Weights of a small GPT-style language model, trained from scratch on English Wikipedia: a variant of SOAP for these matrices.
Each number is 200 + 30 x the weight over its row's rms, rounded and kept within 0 to 999. Layers, rows and columns count from 0. The size before them is the row's rms in percent of the matrix's.

# layer 7 MLP down (transposed), 512x128, rms 0.136, rows 309-336, columns 0-127
098,219,193,216,184,142,199,207,244,232,224,222,173,234,233,256,206,168,167,219,254,175,179,283,190,274,234,228,211,212,224,229,215,201,197,192,185,226,189,203,135,172,154,187,163,195,195,180,182,171,119,187,173,218,164,197,193,231,215,168,224,200,216,210,217,197,208,168,190,165,238,210,216,226,191,168,222,217,157,210,231,175,222,236,208,169,235,199,190,207,211,144,256,215,221,239,244,249,224,181,182,203,177,136,233,169,221,216,221,204,215,158,145,200,149,244,163,222,187,180,211,213,214,217,162,187,233,234,230
110,181,220,166,191,171,174,132,194,246,193,201,225,189,216,246,178,155,221,247,217,197,213,181,235,204,225,230,207,200,221,243,219,207,186,182,186,203,246,132,269,166,219,135,172,192,188,238,211,247,175,203,151,254,202,229,147,233,208,174,228,230,239,215,276,202,189,147,237,135,171,221,214,196,169,227,234,246,180,171,203,255,231,172,156,231,156,219,197,177,145,210,203,205,175,224,190,211,191,159,231,219,233,194,169,210,236,198,196,209,216,188,226,224,172,197,163,142,176,200,201,205,195,227,197,205,212,177,188
099,210,163,163,116,180,193,177,186,180,211,224,206,165,218,162,179,240,109,217,158,216,217,190,236,171,180,270,184,226,217,188,209,187,246,212,258,208,232,152,162,209,155,253,213,204,174,206,223,193,201,256,233,207,153,201,200,158,266,208,204,150,200,216,219,196,228,180,189,214,214,177,181,242,214,160,173,227,205,177,185,247,229,222,192,158,206,238,225,206,180,160,232,222,199,212,162,236,204,205,192,183,186,195,171,206,166,177,177,213,216,215,203,219,250,181,211,259,191,159,272,238,213,184,221,225,187,244,211
100,169,175,218,159,222,242,223,228,242,243,193,251,170,164,182,192,169,161,186,241,162,155,228,225,205,215,198,191,225,228,177,191,165,232,213,152,233,196,225,232,160,255,195,204,179,221,212,171,171,200,152,182,179,131,226,202,223,157,187,231,216,204,212,193,223,132,211,185,188,185,233,170,220,198,191,145,188,208,191,233,238,230,198,219,204,195,254,176,246,232,231,207,165,172,177,189,234,198,214,184,209,235,256,179,237,220,152,176,279,224,188,191,177,190,202,188,173,144,210,194,130,182,233,183,183,265,210,198
096,200,193,207,230,186,228,206,179,225,210,200,174,148,198,230,161,208,198,207,170,225,232,217,156,256,207,179,214,240,155,209,186,230,211,160,218,221,184,268,205,227,185,186,266,214,186,253,196,144,178,263,231,212,213,183,167,238,249,210,221,173,191,220,240,214,158,223,191,223,230,147,168,250,189,153,180,217,185,163,171,274,198,142,189,172,190,223,223,154,167,162,225,178,222,196,198,207,232,143,213,172,228,150,200,214,254,223,182,259,226,210,191,242,215,186,225,231,202,219,193,229,173,197,223,257,206,205,194
098,199,185,213,172,161,234,246,140,171,192,212,245,219,211,180,233,185,215,184,217,183,205,174,191,210,217,209,223,245,212,195,199,173,217,105,135,209,177,238,218,199,230,205,173,173,138,239,206,165,259,156,212,216,218,207,206,246,177,258,189,207,115,181,214,257,185,234,176,207,220,197,183,222,209,174,210,213,207,188,201,177,170,197,254,256,174,152,229,140,184,229,216,234,196,195,195,239,229,179,203,235,198,241,238,182,192,209,245,207,173,192,223,247,141,182,215,204,200,166,148,164,190,219,181,203,191,206,230
103,225,213,153,178,176,204,234,178,175,159,172,216,180,249,162,190,195,190,158,243,198,245,168,212,212,207,207,267,192,177,241,190,185,180,172,205,172,236,166,241,213,216,199,173,208,168,185,163,203,185,244,249,173,194,221,192,199,180,162,205,229,236,224,214,175,256,186,215,202,178,187,189,318,156,158,171,254,239,203,194,191,181,214,192,173,229,190,189,205,253,242,220,221,145,214,199,219,233,193,217,172,203,222,149,214,209,188,162,201,161,191,207,178,217,181,257,219,224,145,231,227,195,209,216,140,243,148,195
107,197,191,193,211,244,185,183,182,162,209,195,142,244,221,210,262,220,158,265,203,234,181,230,162,199,192,187,139,220,179,198,200,222,177,195,197,218,198,187,236,193,210,156,148,144,206,248,184,207,131,172,189,253,244,162,146,177,153,173,187,217,164,210,235,230,214,180,189,252,197,256,211,236,172,223,212,242,195,182,140,208,203,180,189,193,225,245,205,229,196,198,152,196,181,162,244,165,203,200,211,213,170,161,210,187,226,223,211,239,242,195,178,196,189,172,222,173,176,197,199,234,214,142,224,184,187,163,125
110,172,214,200,268,224,143,213,218,199,180,238,221,210,231,179,204,211,200,241,177,216,221,240,182,175,184,198,232,199,229,213,242,240,258,180,194,272,210,224,213,193,167,241,198,216,187,250,156,172,186,174,224,196,196,193,169,199,246,142,173,198,204,185,207,158,207,228,190,241,165,222,215,198,193,247,208,240,263,201,202,228,192,173,171,192,198,219,198,202,214,240,253,179,184,211,269,246,203,124,205,226,152,237,187,240,200,236,209,189,218,197,166,188,265,202,221,147,213,134,161,230,211,168,211,164,238,194,210
105,255,214,191,227,251,192,195,152,220,185,197,189,217,194,251,195,234,192,224,160,152,229,243,199,210,160,228,129,199,212,141,245,197,204,195,219,177,177,237,260,231,190,198,168,237,202,144,195,184,203,189,158,207,232,198,171,243,149,185,199,194,247,222,207,192,201,178,173,243,257,136,165,194,255,201,185,161,214,231,234,199,145,170,185,239,235,167,212,214,234,220,204,191,203,133,149,251,220,200,186,153,201,220,215,211,212,212,157,194,167,202,232,209,203,173,189,222,185,225,216,202,142,179,185,216,232,245,191
092,194,189,233,187,195,232,160,189,232,209,231,183,208,172,202,205,197,242,207,201,241,173,150,156,178,167,194,223,267,176,221,177,203,159,104,217,199,170,160,183,218,183,157,172,188,185,208,172,154,245,258,210,191,261,206,231,196,204,222,225,218,262,213,216,143,172,166,208,148,228,224,229,237,198,205,225,187,232,185,152,150,227,232,200,205,155,184,163,192,159,176,177,201,206,165,179,204,172,233,240,210,229,156,176,231,244,204,236,152,203,211,171,239,226,132,230,204,218,209,193,193,186,229,231,220,170,199,201
090,232,241,180,196,222,160,247,201,257,214,209,158,163,196,184,207,172,236,265,157,236,153,198,210,196,177,213,240,189,213,240,200,232,216,185,167,210,196,188,166,212,182,202,238,218,172,236,215,264,141,171,159,176,251,208,183,171,248,255,141,204,201,205,255,176,189,149,150,201,192,158,255,143,211,184,209,216,186,241,176,254,207,198,183,226,197,190,187,219,197,152,208,146,165,190,220,187,240,219,163,222,197,170,202,226,208,196,153,187,180,206,225,206,206,190,237,209,215,238,139,175,174,163,208,217,174,186,235
093,154,223,168,218,242,235,217,165,153,142,157,207,220,196,156,183,176,157,192,242,190,226,226,153,213,216,257,159,225,224,255,175,212,165,160,262,210,211,278,188,162,236,188,185,200,232,234,199,181,203,201,188,202,213,190,218,190,178,193,167,263,186,223,160,198,182,198,215,196,154,183,149,170,211,211,169,179,203,266,207,166,198,266,196,150,167,216,205,165,222,203,173,211,253,209,194,201,218,163,210,213,195,240,191,190,158,204,215,193,291,196,211,239,213,199,198,168,170,180,182,219,196,191,228,221,227,244,187
103,256,221,180,196,211,199,203,154,189,182,253,188,246,205,226,205,164,149,179,209,239,192,173,192,205,203,172,189,231,170,227,199,193,200,202,166,225,257,220,210,180,230,240,243,246,217,226,203,204,209,161,210,159,138,239,186,189,206,213,215,161,225,146,211,193,245,152,222,191,168,226,186,236,240,203,170,184,204,176,221,227,191,158,204,218,215,200,235,194,264,209,186,211,185,185,191,234,188,247,251,234,177,245,197,245,211,255,227,150,218,172,195,191,242,211,150,191,221,173,166,208,165,314,215,197,227,179,171
099,232,219,231,169,158,222,214,183,147,201,165,178,183,201,200,174,199,219,246,206,199,183,190,175,181,230,183,174,187,241,184,218,186,224,269,184,190,271,186,188,179,236,228,192,139,270,223,203,172,210,196,195,175,205,175,207,244,192,260,243,209,252,215,219,261,199,185,202,225,232,218,162,164,209,228,223,178,218,244,159,200,186,191,214,209,135,150,185,192,183,196,173,166,188,195,216,215,214,134,221,254,161,199,211,254,202,213,230,167,247,198,212,126,218,161,173,213,145,194,228,188,185,174,235,224,176,158,214
107,253,197,193,208,191,192,228,255,204,216,222,206,249,196,198,206,234,124,207,184,238,209,183,226,190,209,187,198,165,184,252,220,153,279,227,223,188,172,176,204,207,179,204,235,127,222,179,187,206,164,179,210,255,206,165,193,188,187,186,216,218,175,220,169,257,202,159,216,189,251,242,218,267,152,194,209,256,221,243,163,229,217,228,193,222,205,228,200,222,228,152,149,200,187,184,211,236,182,212,173,221,210,214,186,192,192,265,200,212,181,187,223,198,219,137,222,238,261,186,196,214,228,217,268,239,214,175,179
091,213,252,191,173,199,215,223,176,248,193,201,215,198,208,173,187,179,169,228,172,205,236,188,137,166,216,228,201,213,196,169,210,249,212,215,136,173,193,187,239,176,195,236,195,232,251,207,253,263,198,143,208,234,191,194,193,205,194,152,161,205,188,178,209,179,253,212,187,153,190,186,209,218,230,189,230,167,231,198,244,199,237,138,159,167,177,230,199,177,182,185,234,222,190,196,180,143,175,186,260,188,191,156,185,168,183,159,208,149,225,234,170,177,216,159,177,191,213,195,216,232,152,187,215,200,277,257,137
108,233,151,198,142,195,207,232,190,203,191,247,257,218,208,211,224,169,179,225,217,182,171,216,183,189,176,161,231,195,220,169,217,172,184,258,158,228,216,161,187,221,238,190,246,203,189,210,200,215,222,231,233,230,199,162,229,216,198,184,204,225,238,196,235,185,215,164,188,224,197,251,241,268,198,176,213,200,227,189,206,240,192,160,213,187,113,197,180,223,151,144,204,212,209,222,192,228,205,219,213,208,163,222,78,243,197,203,207,201,206,154,192,241,145,198,222,196,232,240,217,184,190,223,210,174,187,271,199
103,232,217,211,214,208,219,187,210,225,209,221,234,172,216,174,222,163,230,165,209,258,187,225,248,151,184,154,184,187,182,176,208,212,236,233,187,194,210,140,241,205,170,206,212,181,220,188,163,160,178,192,229,260,170,147,169,173,208,218,212,140,230,190,192,219,214,197,152,215,233,187,188,256,171,173,176,217,180,190,198,245,134,227,243,205,231,249,154,195,201,210,236,203,175,223,192,197,226,202,205,195,138,205,151,140,214,183,240,191,150,165,181,225,134,185,254,199,137,149,191,195,168,178,208,174,182,231,177
085,204,201,211,225,212,214,141,178,231,259,189,151,172,207,198,238,183,241,204,219,163,180,220,158,236,183,193,149,233,210,198,196,208,243,236,207,186,144,203,242,196,201,202,198,201,226,189,260,164,229,233,213,246,156,196,189,202,212,163,243,178,187,153,137,181,157,249,211,230,188,164,174,277,187,218,191,212,204,156,245,225,155,179,290,210,201,193,222,246,206,176,187,208,226,185,181,186,207,186,178,208,241,178,234,212,226,194,183,221,164,212,214,162,212,237,207,194,115,231,200,196,172,186,158,175,177,158,202
093,218,244,241,271,192,178,173,198,248,193,235,232,213,216,220,208,249,154,240,210,189,170,161,205,199,219,217,177,167,195,232,236,210,204,202,134,197,237,115,142,242,186,191,186,262,192,218,191,173,201,205,218,219,229,190,234,223,215,235,246,209,173,186,158,203,196,183,179,195,232,186,225,222,246,147,266,214,210,146,191,235,205,238,244,182,214,213,212,191,240,243,209,199,176,157,213,135,197,243,168,158,192,219,198,172,176,197,190,194,148,191,218,200,202,169,180,201,195,195,219,133,229,182,241,174,202,181,229
103,256,227,187,206,160,204,232,224,156,141,205,176,188,199,236,250,237,189,209,199,231,182,251,251,201,155,185,229,189,215,260,198,195,239,233,272,213,186,179,154,218,163,147,174,200,236,197,235,171,206,185,247,165,258,216,162,205,191,204,150,216,184,160,241,209,199,227,258,192,210,207,179,257,173,206,213,250,176,192,223,214,202,198,210,225,272,149,219,232,171,207,209,230,203,221,243,175,217,173,276,173,214,186,232,173,214,208,201,203,221,199,151,246,179,207,189,191,200,159,186,169,201,203,161,201,186,230,203
112,139,171,196,253,247,243,164,214,226,213,209,216,187,217,201,219,148,205,153,230,139,131,168,167,179,217,219,208,215,165,237,174,234,190,190,206,219,191,222,225,209,181,224,186,220,202,157,207,195,157,176,167,202,182,193,214,169,204,165,208,217,187,194,200,162,228,200,200,163,199,184,153,214,204,228,241,219,202,179,161,246,147,191,239,237,230,181,211,229,211,194,186,192,171,160,173,248,233,204,236,222,285,175,184,133,213,225,229,200,242,199,137,196,196,178,241,199,208,184,203,232,161,235,247,183,275,171,176
090,197,208,162,222,162,193,225,165,239,225,207,224,243,228,215,248,237,216,238,183,228,194,152,171,178,160,163,224,260,206,206,222,215,190,236,193,117,186,244,193,210,177,238,230,186,221,145,226,190,210,161,247,184,265,184,197,221,206,207,186,217,196,204,211,206,223,209,187,155,184,211,270,177,214,171,165,243,231,216,202,188,216,212,183,203,205,209,170,159,158,168,222,202,173,218,181,148,200,216,157,238,149,229,182,273,206,231,217,235,274,177,205,219,210,195,180,262,217,174,229,264,211,193,203,184,163,196,208
120,200,176,211,232,222,224,189,196,170,200,218,222,222,162,192,180,155,179,192,222,206,246,184,270,236,138,211,229,181,255,217,140,195,226,215,191,165,226,171,186,127,205,217,231,171,204,165,159,137,188,211,182,195,180,178,174,192,194,257,218,206,216,188,251,207,221,180,165,225,195,250,263,233,184,158,245,244,183,191,219,161,212,181,194,204,232,197,204,201,248,182,214,189,166,239,209,222,220,145,166,187,193,182,226,194,209,220,245,189,207,169,139,248,202,154,239,207,188,221,148,162,199,191,219,189,234,272,208
110,195,231,182,180,193,229,210,195,167,182,225,206,174,195,169,214,202,199,172,182,166,178,193,172,202,176,217,241,192,201,216,171,137,276,162,250,210,173,213,248,209,219,219,191,220,191,183,212,223,254,260,206,232,152,171,224,212,223,209,213,209,193,232,241,208,182,227,178,202,209,186,207,262,161,249,213,183,199,127,157,216,202,190,200,209,233,182,196,213,208,262,204,210,157,213,180,201,192,221,206,160,180,168,190,201,219,133,270,255,190,182,201,170,136,213,223,239,197,258,203,149,127,223,239,228,228,225,240
107,223,151,228,191,201,229,195,264,188,256,108,188,208,197,157,191,215,154,227,197,188,234,196,257,246,147,209,230,196,211,191,194,214,167,229,168,159,212,187,206,180,227,230,187,230,185,198,217,193,209,191,229,185,166,197,218,192,196,178,187,263,161,256,196,209,215,207,196,164,193,137,212,213,159,244,215,223,226,237,197,254,225,215,192,194,189,168,202,188,142,216,192,261,222,174,125,230,177,218,246,168,198,180,195,201,226,188,189,186,200,259,242,183,167,220,203,198,218,210,226,152,194,171,167,202,204,197,116
100,237,228,183,226,212,211,234,209,189,165,274,235,195,212,242,227,148,197,136,252,206,203,245,188,167,209,202,240,193,182,184,163,166,190,196,244,243,175,207,201,195,204,258,185,268,218,193,166,225,210,197,256,211,219,239,154,212,214,187,213,287,215,218,246,195,185,221,217,168,191,201,112,209,184,195,218,215,223,188,195,190,189,147,197,214,187,214,205,233,219,143,182,211,219,247,222,232,229,233,240,206,214,195,211,154,196,245,168,229,202,245,226,218,217,198,249,217,204,179,197,148,230,202,207,201,246,171,160
# layer 7 MLP up, 512x128, rms 0.152, rows 310-336, columns 0-127
102,202,153,194,165,229,248,191,192,256,264,152,223,208,166,202,169,178,213,247,264,210,228,221,204,254,190,218,190,146,195,196,242,194,241,163,230,156,216,183,234,198,265,206,169,201,196,197,174,215,230,173,157,262,261,218,219,206,213,209,223,232,208,191,215,215,196,126,177,195,173,195,185,225,209,212,183,153,125,217,200,262,165,191,193,193,127,166,204,177,195,199,201,209,170,190,223,157,188,162,188,166,249,209,158,224,207,176,203,249,195,197,227,164,218,203,162,144,203,205,217,190,210,189,176,191,182,205,181
097,211,199,217,265,175,217,178,175,216,193,152,157,157,162,222,239,127,239,163,230,193,151,193,162,230,288,228,224,218,189,186,246,233,191,255,204,201,254,218,187,208,201,171,199,191,229,194,182,264,208,195,252,184,217,177,207,194,258,177,187,220,215,224,185,187,178,222,222,164,190,179,178,161,218,166,160,201,181,182,188,176,230,190,199,250,246,210,156,190,215,196,187,219,161,211,241,228,175,215,225,157,240,225,184,176,197,183,236,239,147,185,204,188,151,262,204,229,205,200,228,163,208,199,201,171,186,162,250
104,203,249,183,204,200,133,176,165,187,155,221,161,199,232,175,143,220,185,168,214,222,213,184,156,199,206,181,204,180,199,167,189,223,186,191,196,167,179,126,143,176,180,212,186,167,159,218,225,199,221,247,155,208,225,157,195,235,201,207,224,190,171,203,133,261,221,175,216,210,214,206,231,185,203,223,212,164,214,138,224,187,168,155,198,163,192,271,277,218,152,149,169,217,226,180,194,202,243,206,250,201,200,174,200,219,212,214,190,210,176,230,170,221,192,229,156,271,186,199,192,215,172,186,209,231,139,218,184
102,203,205,208,228,196,196,227,170,167,177,205,189,198,236,178,149,219,180,225,168,161,213,199,151,148,235,226,211,136,228,163,177,196,194,231,203,221,191,186,143,150,182,160,201,218,186,207,187,167,214,241,180,220,245,192,271,230,182,208,171,199,186,173,190,192,254,159,220,248,133,212,196,200,249,210,193,216,164,248,263,175,192,124,206,213,230,186,192,201,197,211,191,157,222,194,166,204,172,216,195,207,135,198,228,216,191,244,237,222,215,215,173,148,192,225,167,158,211,181,221,169,221,188,165,256,135,239,189
097,192,194,232,172,265,190,163,179,196,197,186,208,277,204,203,187,219,172,195,185,144,187,195,226,232,173,214,209,148,229,196,236,212,168,189,189,181,174,195,218,218,174,198,229,203,222,232,180,159,245,182,201,209,208,243,226,153,225,240,194,150,246,220,129,188,192,222,228,158,139,205,169,204,229,217,152,163,170,196,230,177,166,205,181,201,236,208,179,250,234,215,168,185,180,165,192,169,219,237,222,160,179,197,211,236,232,172,190,191,216,173,184,187,270,205,239,156,259,185,248,214,198,162,265,143,191,241,187
105,187,212,206,223,151,217,212,163,214,187,182,232,194,191,188,190,155,152,155,219,172,177,135,221,174,227,174,186,201,167,180,197,198,178,184,198,165,226,180,220,139,226,228,191,188,198,217,211,242,212,172,215,196,177,180,164,227,240,208,244,175,204,200,232,167,184,242,189,268,265,211,220,191,188,208,228,236,183,197,136,232,174,211,153,195,128,214,262,176,218,164,171,180,191,170,203,214,244,151,148,178,208,180,261,193,216,209,209,225,234,242,189,130,129,192,214,212,206,190,260,217,217,186,175,191,188,235,234
103,174,168,158,175,216,214,170,146,226,232,222,170,198,214,206,163,207,178,244,247,195,193,182,255,211,215,188,236,207,196,171,229,181,163,187,253,185,190,226,216,212,185,200,210,212,202,143,250,186,209,149,153,154,244,226,254,224,205,207,235,183,204,174,263,159,164,197,202,185,210,187,200,179,218,199,193,159,182,231,230,210,184,271,180,249,145,180,211,139,173,208,205,177,171,167,204,228,234,190,237,205,166,180,144,221,165,183,228,232,146,216,197,190,203,197,161,196,151,267,206,197,212,198,225,151,251,246,201
105,245,238,239,201,258,185,171,195,204,225,180,233,248,192,225,187,199,218,219,173,159,224,182,200,253,243,206,174,203,206,188,174,158,210,169,205,145,210,209,185,220,177,179,223,170,202,228,212,241,255,197,209,200,177,163,209,222,214,202,224,231,135,199,203,219,192,205,181,190,138,177,240,211,211,187,161,206,158,240,240,176,161,210,214,217,226,151,238,217,196,211,182,229,203,178,131,148,248,264,231,239,196,200,226,147,243,177,171,221,203,217,288,202,193,137,185,227,199,236,244,177,181,210,180,209,200,248,176
102,176,193,170,187,232,167,179,226,176,212,214,234,174,223,217,213,191,184,168,211,196,145,166,214,200,199,188,185,258,202,215,223,205,194,172,110,196,155,166,183,212,199,129,238,193,180,226,148,231,235,179,240,184,187,184,243,217,183,259,197,150,200,233,237,228,219,173,202,133,182,219,218,176,188,260,227,179,243,203,177,212,240,205,246,234,164,201,191,204,155,174,198,213,193,185,203,127,229,184,234,281,173,196,225,181,174,221,235,230,206,225,175,168,182,224,166,177,206,244,226,219,230,174,220,223,158,179,165
090,249,238,212,215,241,165,273,215,207,182,141,214,170,224,210,170,218,213,176,202,204,218,226,182,267,217,216,165,164,266,166,197,165,194,223,182,207,225,235,240,153,219,193,193,204,176,195,211,238,181,204,155,217,143,197,132,183,198,189,181,186,112,188,173,245,246,247,192,218,177,194,177,187,170,177,196,240,209,237,245,200,172,172,167,247,216,199,165,214,233,186,208,187,192,211,253,198,236,184,194,218,177,225,223,183,167,221,159,246,209,215,157,126,151,209,204,195,208,185,234,200,209,170,161,191,199,177,186
097,216,174,200,182,144,174,163,180,146,179,187,244,227,213,172,199,200,224,144,206,207,214,210,253,242,228,170,216,223,185,225,220,142,198,157,250,189,211,213,217,229,216,222,167,202,251,200,156,169,263,213,222,230,167,198,214,207,185,188,200,164,222,208,150,213,201,222,224,269,235,205,194,186,214,181,183,176,202,167,180,131,193,211,241,165,186,193,172,169,226,192,279,226,260,222,159,210,196,157,204,215,213,223,163,183,194,169,256,180,249,160,213,228,187,206,171,265,183,178,241,217,198,217,251,204,221,237,197
098,262,247,222,209,163,156,215,268,188,253,178,181,163,224,226,208,196,217,212,199,216,222,166,224,257,162,154,233,234,207,156,214,233,213,182,176,192,194,131,262,207,198,195,197,172,170,154,181,259,186,218,203,217,195,217,227,208,227,211,234,118,234,148,235,216,205,209,185,265,213,209,226,191,160,177,243,176,168,157,219,212,179,164,206,185,222,173,213,230,174,171,202,153,181,180,164,169,204,251,203,164,223,208,196,220,240,208,203,203,176,169,223,172,171,174,181,230,218,229,192,201,251,168,212,210,170,180,155
107,216,210,159,231,209,231,217,240,204,217,232,238,213,197,191,218,206,190,189,186,147,155,179,180,205,253,191,171,180,181,160,180,241,255,167,198,144,249,207,187,195,196,163,169,224,264,175,188,172,199,189,206,172,194,199,213,227,144,179,205,174,200,247,197,122,181,149,199,172,173,217,203,213,176,170,204,208,180,246,143,260,193,248,220,201,216,149,219,230,213,219,207,127,256,249,183,204,237,236,206,171,220,151,199,164,218,168,220,206,236,186,208,214,173,253,219,148,195,175,193,248,182,210,229,176,211,224,230
106,208,199,167,233,167,177,170,222,194,261,222,224,194,196,228,196,195,195,212,223,157,173,214,203,234,204,178,270,184,184,191,126,174,175,171,226,182,191,188,214,248,193,212,175,193,272,230,115,197,207,157,177,242,207,266,203,183,162,231,155,166,204,217,163,192,220,228,230,184,173,209,202,186,136,183,138,184,166,237,242,174,193,217,244,220,223,244,193,168,176,227,181,170,195,208,161,226,177,204,176,200,186,205,170,171,183,204,181,142,213,215,166,228,156,191,221,226,260,195,213,221,250,160,199,171,234,207,166
093,118,201,158,191,167,219,168,205,201,195,142,232,203,207,210,211,216,247,171,230,175,177,216,177,230,239,187,169,200,167,168,232,242,141,208,233,227,233,211,188,219,184,160,201,207,231,266,184,123,215,162,219,163,185,236,180,230,209,264,189,202,220,161,195,178,251,214,190,244,161,191,201,130,200,201,247,187,172,207,225,212,221,206,215,133,176,142,193,184,196,255,218,206,237,238,222,243,212,181,215,227,168,181,243,211,223,163,210,198,189,162,220,186,162,202,201,181,224,160,211,177,211,201,225,179,167,246,192
093,255,159,202,208,168,158,166,147,204,218,224,191,249,208,190,173,257,240,150,220,187,216,214,274,252,236,224,239,145,220,220,246,148,198,226,249,205,199,192,191,197,184,187,201,239,167,178,219,149,197,249,173,226,231,182,197,172,176,229,221,214,215,184,180,195,208,202,197,201,217,249,211,215,210,205,153,203,179,261,250,220,200,224,232,229,195,214,190,230,241,177,213,193,189,186,270,233,223,195,187,215,197,224,210,143,210,216,274,208,234,208,206,161,188,257,208,209,140,210,215,194,198,261,198,223,161,226,197
098,189,290,213,192,168,170,178,212,155,149,205,191,182,185,260,206,227,228,177,228,188,203,181,203,184,185,207,201,208,174,203,179,198,111,171,188,233,244,194,180,244,245,170,229,234,251,220,210,167,204,240,243,228,188,195,201,251,216,207,186,191,213,203,199,267,193,278,226,195,182,152,252,189,163,208,185,223,201,195,217,191,203,192,167,189,157,179,162,195,201,277,238,219,234,217,148,237,180,188,187,214,149,167,256,177,215,191,200,169,184,181,166,175,176,176,180,160,210,217,207,200,200,214,196,238,137,193,198
099,176,181,211,233,239,189,201,199,188,215,204,197,246,215,210,177,246,163,218,186,168,207,184,178,217,197,237,171,197,206,217,216,215,203,200,220,191,212,189,199,214,252,199,230,186,192,193,243,248,213,171,138,166,243,270,218,153,203,214,209,252,195,229,214,260,154,236,234,194,193,197,238,186,217,255,195,186,173,227,177,231,203,162,170,164,182,152,241,152,183,196,167,205,224,123,198,265,243,203,209,201,190,195,217,230,175,170,157,213,258,193,220,146,266,196,184,214,248,213,167,184,211,213,264,164,210,158,244
098,187,175,173,164,162,170,256,257,188,148,221,218,195,199,215,183,218,138,183,198,190,227,178,200,152,215,230,275,136,210,187,203,165,139,157,185,184,219,169,174,192,217,190,158,245,159,260,139,220,154,151,217,147,194,209,202,199,164,235,195,195,190,221,236,211,211,132,189,170,175,163,236,205,166,204,201,222,180,233,160,155,199,231,131,185,179,202,170,137,170,210,191,199,203,200,237,190,208,222,231,208,147,228,233,172,176,221,198,200,215,207,186,206,180,193,163,174,247,194,192,208,225,226,205,215,196,221,193
104,193,186,212,216,169,187,199,188,216,178,187,209,186,203,204,210,198,189,166,266,174,192,172,198,226,229,196,188,183,214,196,195,216,208,197,249,228,199,250,196,197,210,202,248,202,167,197,169,171,219,135,242,114,180,211,243,155,164,162,169,216,186,201,175,162,154,226,189,274,220,215,217,137,246,181,171,213,228,184,225,222,157,208,229,141,201,230,190,207,248,203,204,200,254,207,191,264,218,215,212,187,188,205,186,223,229,192,266,199,177,203,194,245,182,218,258,206,194,125,147,194,215,208,281,167,224,207,178
102,168,173,265,242,242,196,182,191,194,227,208,259,149,207,207,154,169,199,179,236,197,144,183,203,199,226,196,186,252,236,166,182,184,187,190,164,187,144,173,254,195,256,187,240,191,175,253,206,225,247,186,145,184,111,211,207,218,179,194,227,230,182,257,213,208,200,257,151,204,160,179,195,158,207,207,204,212,167,191,206,236,162,227,195,186,152,199,192,171,178,234,204,165,222,163,166,227,191,188,186,248,162,202,181,189,211,175,220,216,222,247,225,167,236,178,248,222,237,210,198,205,181,204,225,188,238,198,155
103,190,195,233,168,166,215,170,193,211,179,174,215,234,143,202,150,182,230,190,191,175,179,154,177,204,176,250,199,199,177,194,178,284,223,186,220,178,170,215,192,195,211,232,213,154,236,270,155,194,200,191,261,236,235,177,229,194,170,220,209,214,160,233,173,201,146,185,210,222,235,176,223,187,195,208,155,216,238,142,206,198,174,192,218,148,210,197,194,182,206,217,207,204,210,161,175,231,202,189,196,147,186,215,203,239,193,251,206,175,248,204,139,178,169,153,190,141,251,179,148,174,199,224,189,238,172,121,225
101,225,190,247,217,191,215,203,218,207,165,222,230,173,197,188,194,171,204,187,188,188,213,206,206,199,200,244,239,221,168,211,167,240,161,167,197,194,240,174,126,122,245,141,198,212,186,223,193,203,207,232,162,197,234,268,146,196,160,209,197,194,199,212,135,206,181,219,179,223,256,213,147,239,198,208,243,217,184,238,180,201,213,197,246,209,230,213,280,211,194,219,196,158,189,140,181,230,206,245,250,199,199,194,217,191,243,158,162,159,187,210,241,213,204,223,218,123,180,208,145,196,224,216,187,227,200,183,171
111,199,213,194,191,258,198,219,185,240,226,222,208,236,184,137,139,252,151,199,252,213,196,180,156,222,279,205,205,197,214,189,152,192,193,176,190,238,157,208,143,250,185,202,218,216,231,218,238,202,178,138,182,181,164,181,248,180,227,179,193,215,230,172,241,203,210,193,174,172,179,199,222,201,194,240,169,176,163,224,153,251,239,226,198,259,170,246,224,192,155,185,158,197,205,189,199,172,231,194,182,226,144,208,234,204,159,199,223,256,222,187,159,222,196,195,215,142,182,198,187,204,202,219,253,162,231,212,217
110,180,165,208,252,235,161,253,215,181,175,218,175,158,171,182,189,240,203,162,220,130,177,214,203,202,149,195,177,191,188,207,198,249,222,149,223,244,180,163,243,162,179,196,164,236,190,250,193,221,165,245,232,207,187,286,188,198,212,197,174,173,196,195,237,180,204,214,200,191,179,207,262,177,236,201,212,204,193,166,147,162,209,209,208,236,218,180,229,181,194,205,156,123,237,224,215,190,227,188,208,198,170,180,193,192,207,226,188,178,216,165,205,200,221,127,224,199,149,178,178,226,159,116,196,230,187,162,202
107,230,220,226,182,204,236,260,191,195,204,220,208,182,173,250,172,221,143,258,191,161,201,184,191,182,153,170,159,179,183,179,286,226,165,201,238,132,220,163,195,155,252,186,187,188,197,227,236,199,223,188,210,180,189,168,202,192,171,168,223,185,192,267,223,138,193,188,171,213,142,266,185,200,177,202,191,128,171,176,232,195,233,217,224,228,225,168,201,184,205,135,216,185,198,221,165,213,208,235,200,190,185,259,208,227,247,193,209,158,220,190,183,181,172,207,218,211,197,191,226,249,183,217,201,186,232,146,187
099,184,210,158,171,180,274,211,161,208,247,185,221,195,231,254,261,190,195,198,182,163,220,190,216,186,226,161,136,250,209,174,242,193,164,188,170,199,185,221,122,230,225,217,222,141,197,200,250,227,242,240,197,196,250,190,216,206,171,183,241,183,205,169,200,185,176,203,174,188,181,132,232,155,180,226,175,144,221,213,159,202,195,199,193,208,241,165,178,206,199,219,217,243,181,111,183,218,192,172,161,236,171,224,216,261,177,206,229,188,183,238,171,203,237,219,194,211,206,201,190,197,175,233,239,215,182,221,186